Each number is 128 + 32 x the weight over its row's rms, rounded and kept within 0 to 255. Layers, rows and columns count from 0. Numbers have three digits each. The size before them is the row's rms in percent of the matrix's.

# up: layer 6 MLP up, 1024x256, rms 0.142, rows 334-346, columns 0-255
# down: layer 6 MLP down (transposed), 1024x256, rms 0.0383, rows 334-345, columns 0-255
up334 101:127155112157084124174106189156118143145117223090116120143172168106106131179144071110125138068118183127143157108207132114095146144177074127158108096176151181133104139144125190134162152092148109102105133113139107121135089127124098120161183109138052109124125129146109159111091128112133152136129142111173122135161121121134195125153110170173156151210108152095197154172099080130102174108118103115118131149168125208173044101178102082113172166140175127116112071187102116144128131171119079186182126149141131155118113181131086153123082108117128119155103106134168132122137179199067120142083142151148145131182118163129056154076143156098109133054176076185087126168115115156124086091151149150100144149171140134151099148129107140140113091163143063128140099113104127152147115133100170
down334 106:172094162136112140197108198076118149147090255171115143156116145119062068111132046085169091074139107141135105105158109085118132156153140136138113164186166121107135120144108111184153120112101107098149084124158087137152113132118137117148123142166146089137124127061135122160128133131111160116182166109136096090121155072109152153108130131103128136111126100155108169160160122146139067097112131164068100124084147188165180116126083144158148165138083140130132108120087090131103185146134115147149127134132174107152113147153159102140112121169073154059109093137168121119095097159080163211090155106174146123188138134126127086086177179150148164136087141139088166127181119170188128120112097119120094141111100146209137134132083140168145104157071176155172094077131112183183099087111156
up335 102:078200049108141174189087109113164122131132145091117153139129099094161109136098138169113106115119145105122129139178107102091068095093132084108095091113091153171154075138139105172118158134107127137162117126148119083112139118113116167121115160154160112143090075147118116072147189129114134124135192152141106150119113170190127120136124132104154190147165076103127114111093152115134179134116079189170161113156141149145151106092130167104114128145115132104154095050108111170112108041107129085096192133125073159126113127096120087103141054099078120071104128160128099110101024146128115123132161163131098145090121154150124134130151159093169138096136129115101163139152128070113119146117193131141067115141095102180069172074181182152080156123136150135176128116085095204036122081160140
down335 104:106123070078098161081150165101147141143175129224154147144123107146146050118132132098125127131120139123088129157153133081157153075115073163100137114154115210103097092107135157120116139079096146143109118162117129152105112154139100191114102140168172077198110130187098169131123133104088110149082120086117173120138160116196133127090136120106178106138179080158174013088092081143154129169093132129084133103113097072046149107145177100072098133145121108088175106099150130131155141144117161100171155080103098140160174178158099116147131151132092105151137099129102134078167112078127097177123108141122141121091147088124130157118148101119101177153122102105128081128180138084133143107102123088141140108145139109177146142128152057093166158125147106194116066203111156148162110122193149
up336 104:139141135192143147165170104089116124158219076126178136140155167100148165135160105084108118117124092136099118168164108146072121144093141139124099111107114089114138115091107236165124149171054146136095139115117154074127172162133127121159113111111134100125085107150147193120173146119154066119171172145125123180164197128113159116091110142140108125149105133136152081158220104147110106151100103133168118125212143133121140152166123131176130074094156074126101109092141118188122132100095172093135125139150116158123138148161130118090152149160141124091191131184133115135131138039139061113090165147118101106066133131087074117096121147179100120148062140098151140148099150086055111093137167116132156064138078198140039101115130122102108169153142115156138106171151111117069124113153123
down336 094:192073106164117123139070147153110145062169141178133121128138198132128111097154094118139120127144103117150087140047131161113212120114119111143087152114077127182134113123089160134130118123115105186066122151135100108154119147106126127145105118145185100129153141170116110134122085045179116136226131108190148112083162146095158117150147097159111084178158165086135176207166135166097139119087155125136106137129065111177091149120123185128102108095177168133112156116126159154125193080115143146148120174133113144183146108164143096158153105110133101107175130137127133114174116058159104113148108086115093132083166101122135089064057120109139174100092080164186086143156106152070097190118117088099149141181141127109103113093146133097096136182077126130111111113152111131124080164083073
up337 092:181056148113120154104149132079062145112189176147093155089140136129122138165086140099139108158152158179146125138147112068113046119102156121111173116137106174130132142132156110093116153104180137148143206109158107138129143090145121170141102111064212149116084122094156172093118155190114102118148146077206156119075140087132069134081138183079137114154107119161100126125153094141123107180130126143129097100089159115118136119132115126183058127104084117136130146131120072171071140129096170169142117182169108097093156186123064111074117083129102116184141168140135102145125090121127115122186191083135126117125068112201089083136153112139105177145182124095132091105155118159087121101137129108195117169192146143057132126146150164158067146162126112102088134114157156115172147115115117
down337 098:129110146130121170073116144099085160111139119115141161179162138110144108125130200157094185076149116102157143114122131153129085114121139175134108118099102098162132142168096090123153108083184124192113106140121099109128096224099136129133138124131120104076088096058189155100139123155083110086068163117175140129114094086206133081162118155133133140163183168118184146212088117153143111123171090147155090132125115131115152099129142088118091075164073133127123113066121119115077150130097141122145113149150108117121104129113130139181143071116083137096102098054172076146149114093125136104155163151121138110174098124203050101137085116094116185176194103163018114130159183119112072082129158166148157145173128159164126113146138132096119186147123109118087163136177147135111104116099144
up338 094:181159145157122110077171154188105137154124080156213177166122083129187119085096153128097156175156119102066162129179120139089079126105144186178110116145167121132117126076144135127099127171153120165171125084126149109162097112102132162149177166149127172114140102125164064144167118169131109076152132115142110088179196122120146160113146083126098149136141114126127087149167145135136129152185111108084170204156095202100155202173131144150129138101156102172115105171152133064052117096153119128099111140158144097133121191101096074157114139083159077158125142139146120125148141130121116060155131111139153141142102143143104137133084166145120107135045099092098152128121128131142122049137168106152121109105078127132112147153076081141111097135143071056115163188127163094150151088057176
down338 096:124160115121119139119162111120146104132138129123148129147196198138092090159149156115114174164079151127061139142154103188157112209123101135193158139179139116114137132127084139102152148138120189172154179128139091049099154182111136140128158140084145085120171092134095093138125106214145148142145122128124139178088059189128172189181146179138120125137108174118128145204140120126137126166131127113113118140141153118084155104131137140186147110107112132161147096127135156141130161130106120169132129144161168149206127129147135066066139172164134119173156102074189073154145128111183134170072107152132124162147079126146070140123109118171191135112144089137143070100083106137166153185146094073122101156122098130121136174164131110096131080087157103049172126221078112161133100122144153
up339 102:159113079135108093100125137105151112104148160116108148117126146137148131092122078148085162119103143121207086093121135162175087058134139117151062111154092118142103123141152095121095175158032162137128183166137126126134129147104100162134154138132042102133066088123145133130104139148156149176075129157081168077083173105138155169182085168144154114177095136107190139126167120083133129163168170153137103121152184103147154180120127103131140143100166141099140170106145153126079112110115093114163108095097201129093109068152218115192128097141147149085116109186177148159186100145177115146180131225080182099145131151149161124120119157114125125069138142145114160114174093184156151148112132125112130141144054111145149164129158178148200169156146137145078146178107134135104137130156130
down339 096:079108122143140100100120134140151136171130144086104148161153113166079094128164106128164084088179158117098112191129154151166108133103093095130122133135141152129105156072185109114124095131055182139147170126156106120139098165108127122096087156137157115079106137099081142095177095120117063077176145124139090118104118153126138130155143132148173059151239130111153202118132094050102140140160185156065074110144163110159125181093124136133089164099077121162134026099156149126160114110099095157121126097102130139167123085140164156143119129127168059128147089106147126147152115109088152145133097170117195139117187159092114175164169132172146173122128086058149151118134112152109164114096170157177149139113127087148089130148138158096104122043138075110072083122068148137109165123157092
up340 096:084167154138129121150120155145134076083148213122130138099093078143110165140122092132154128127096140082134078066152121126132111104158207149124119124148081122100163153118145143140168139043064156050147159165095116137124121102151103155123062092072098101176142143125103101108127166176135132159096135149105150158022060160149122150111112163136121126060116104152106095147099112120121199073103167144135145121130077148124076170117137119085180080121141118106142105141108065177084200110113097090131046127153132141062079149092186162139206143139155080133105127150081137136094112149112125133092163150119125156093179105112106155121115112101158131122088127071155119144170089133135138134121108149107134140113165116109203164101100087105159106083100091154171146121137122129115063114182145
down340 095:151123131129094057158089165094130100185105152143139120142131139095074104098077101120136116195155127061158109120187140191113068154155127129099119108182101109128117089104127147165132142095142146134115157155112155066101113087163107130162039073079083120119107176147109181116184116138048141132085210137129109110078151112125118147114162175104083143095165138166072172099144074122080158141134208128155167109114106082106131086089161037106141134102138138087116046132088100103136159099110135137077146131111144144136160050132133141121122101112097118087156087167150182131135124191086106144154156209165160177139179122124116164097099090108134089084124137157145112100127132120136121096116148154137120178173174115119132164121172178124144089158148106094135109151118123121133113105106173
up341 104:145148117095164175129065160132167081151095100064133122147080091134140143142134086144110140111152137148069111073142078119163075152210148126071105124173161148130138093123127071128096119124134090080108140131093128120189096115040092124152169127121105140177156146147128160103148128154153105058128119085109126135120127132119157111089121121092137131106078138145131141084217129145145152043152145127101092147133086140150143120146141143171119144118113106119108188094180111135173193126071055132138107103073094178040143123111079147158180141136126136142132097099111108137111156144093102118095149140164179107119103154168084158113125083115188105124083070172157119179173142136139114165061160192090151110143112126130083138057186132108068118157135093099104174131118127094157156063115144
down341 097:151142136100140191133134126123074136157094108061135122176120071111147141128169106146107150163177210096171137141155124053104180109151113098112137111159162136123120136175118110165052094103109109084130126106120116116156136104121123112089144166104161179153153166195161149075115196139119106136116136046120072176137093108127098104134132179096108129150146084148103135111148126128066139104091148127132136141142163170135112075171117079125155121188145096070106119162145082105068161118155058154191055099106092110081106117169129171113142141151126123137102118129076151112110121145080100097132158126171105108112064151049148084104106199135121130155137093133101077096115086139145117148102122159108133183057145165087063114173152074147129060148155103054087147107131119123139128161132129
up342 109:118176173119116192122140150156115081114142092075085134102130124139145147128086124196134103097036135144149083082098069139172117114106168096121139115123121126125093078111106168128176064144149092143184070076100120103108069104116123110063105118123187133130071104120124191111069087154114149158115113104143118113108075158089158104130065147168167129195103126157167102138113114102099108150125142136126162110158147145126145141106124137128137118121117127183040097142100141196136142084118084157086140098100124151069162150094158120135137151152127139101079218152075120106163158137177134131110159158140094169086178053130174161114128150106103146171100160098102151028137123075151110148093117198132134142159124112142107077121118152095028140109133115149093109085131123140118123112117116
down342 100:149135149124144099145158093113177075154173092132111124119128111146156169107153066204087159117099161141210086049145151124112111135107094071108124129102141132143096109122145117148130187147162163168129079143097159089075137095085092132120089158134088135154137130095132155089155090099134134124130061162139104101160086094191100144107179102135086114131130161136191085186111144110078137149140185215187131055111214198133116158127113101166135152110130063139177136126134166147153083135102166108058143182067145135111155114141114121115086132166123104067131155127132122086110135147106065134139169130101132124134163155146093143061118141124114165096136052180144179072112102085139150136098172077083140111107091080180147113121116116117113080120131146150109155107142092133163121157120124
up343 101:182162138125129127137144149098169100148121105182089148118106134132111120108077040133161162068161085145127149084083089167118160151147126089167115111095143152189086117122118126123123141072132153176124159097145132123115128158168103104154112087153139083139126132169160111138171138117157106090109113133113153173113088072124155122115109147188194104079098084149175188090093145182056157124163158146168094133196110157114109164092116139187078104075149137141211063151171112127147127119133095137127116095110110110093091186101101105116054127112135125128155125177128107120044235097150168136132183134128141146105103124156103160120101173149114092140118144166103116126178169076099115090132065127066124078084118157131152179142131121126136109118092122151078174153050107099147151129151110
down343 101:162110101132149132089179088083088144098118123136135139152117137161176131132143161094154059129102127153142126100138139121136188135154135169186136134120105135141087149076088114081155119065091139146181052130104091138070134132012132135139090165131070074133121136115098109154157139110071157182150162095099140076179084094170089138091128110122117122106213184164154214144099116123169105165141104133128091153100076117171182158121145115155151149118154129104145176078140159087090071086086136154085052183116123117120127139132133132061150140119139106143099158147083096113096125084132124102159172091145107109170167103162155105131058179115144136107146128105183117187091098116136078142085138103137167087145152129140156102098110135154100151129178110112168096158056102103136146118164152
up344 089:125162118132165146119148209130115129150161091119079131139156139180117162168112113106146168123135146152093130109091164209122159146115154167133084169124148127155134147105067138119125153181097139080172122100100093132142072147196128098198093132148084126171144167124095145139123153194088125116128185130090135134197094104155073028073154161114164143107158135187123180120138172101120061115100127104154138135149100137134144091117090160123054130178121142196130107170141096154167100183164121129115124160145135106128154112116142126126123151101117115191122125165111122158145059127167109153136074167184150192198184131165096142089099098119122135077155147126130154137121047119104164156149131148173124149093081142132130142158081157109148159112117116072107192186206116132127128141146177
down344 092:183143118159097102119105057116162156089150109101143114186024122114142160153157087174175137121112092107123067121121098152104168085158138112125072164151123179121134158063125158144116122183142155109105153125207149131156137177173135117127138170126147146123135146109071107106155120160152178086139116136147126128170168127141214130142107107094093183126109138150173137115150187152174118166117104155191122104144126076134136144160110120111132081160194140122113085167147101112163118086153153176146146130106114103146160153097149110106069123158071140109175158184144168097171119131138056166091095156158077142162142161161144109172138171157140135148148134093162121122145186143164091113121136123181120127189158104074054170109127142179142128079085100132145180191158170092145083093068124
up345 098:138157134089088186098174114172150152109098183128090123151152096072121116110151112146119142062108165092119104147184123184132094144128125108133111134172078123131125111141119143082135125139116141148089171098122149151157121102124088083085178156144152102115221101124142141139119102147081165116124124092146116128141148137131138162127164132149132158160114147165103148179134161183153152151128195116097135126131115117148104151136127114074148126165198107120116144150169098111084127159140199115150059157082178134153128139149126083118072136104157099113095169162092149106115172131104067104118184076084174118140165094154068131093043230092071109066147144143148141200137159142156142145114157101138147085112130165206131117182150088154070103086160171140120111062161168111099108149129042
down345 096:181132196107119180107180131119111133116174157157115133134175119053147085072121150137125086103115138065133145104141148107127154144152095129170128167118131153123120146156128083136099086174149131095104162149109114167144094144068111063158100166122118094122186114185149096107073084173119077126108099079109149074135042171126102124128128109151068103124122069135054105157121063111184191071160135130113133127139130182100141115100081180095136128119168095077113155162163094116106135149137173108166157153072109129122154146139154066149179084110156158159122104110091130153132130129183091112094074132094112104142102100162088068132136139102096125117133134088156125138145146113130123165107153137067197109125093120168149176132093112127142176182184164108124202182108064116187168133119106
up346 098:070205175155139132140135147133154129134118103104107166105091146108068116094095092102150131098169105142115108092156150093134122137158154098123087108132180208164197127127125146095112138072131104091140166120132107142153101101151090128093107170058108158169136113134114111126129154082182139174094117096162119130058185096107134131088130153126170096201122144057099059160109172124186178136108176084089118177134109168115125150108104115167150117110156153126118098143160174152150079131112159149099115106156188111138103173142101104137133162179082160071181121132136081111114056128134108068128169154109159083160108199073132127052172065098101080124146121066120138169116112077166171126142110133121161152119136116099161085082108183107110157138151112088134092168105076091095138109130118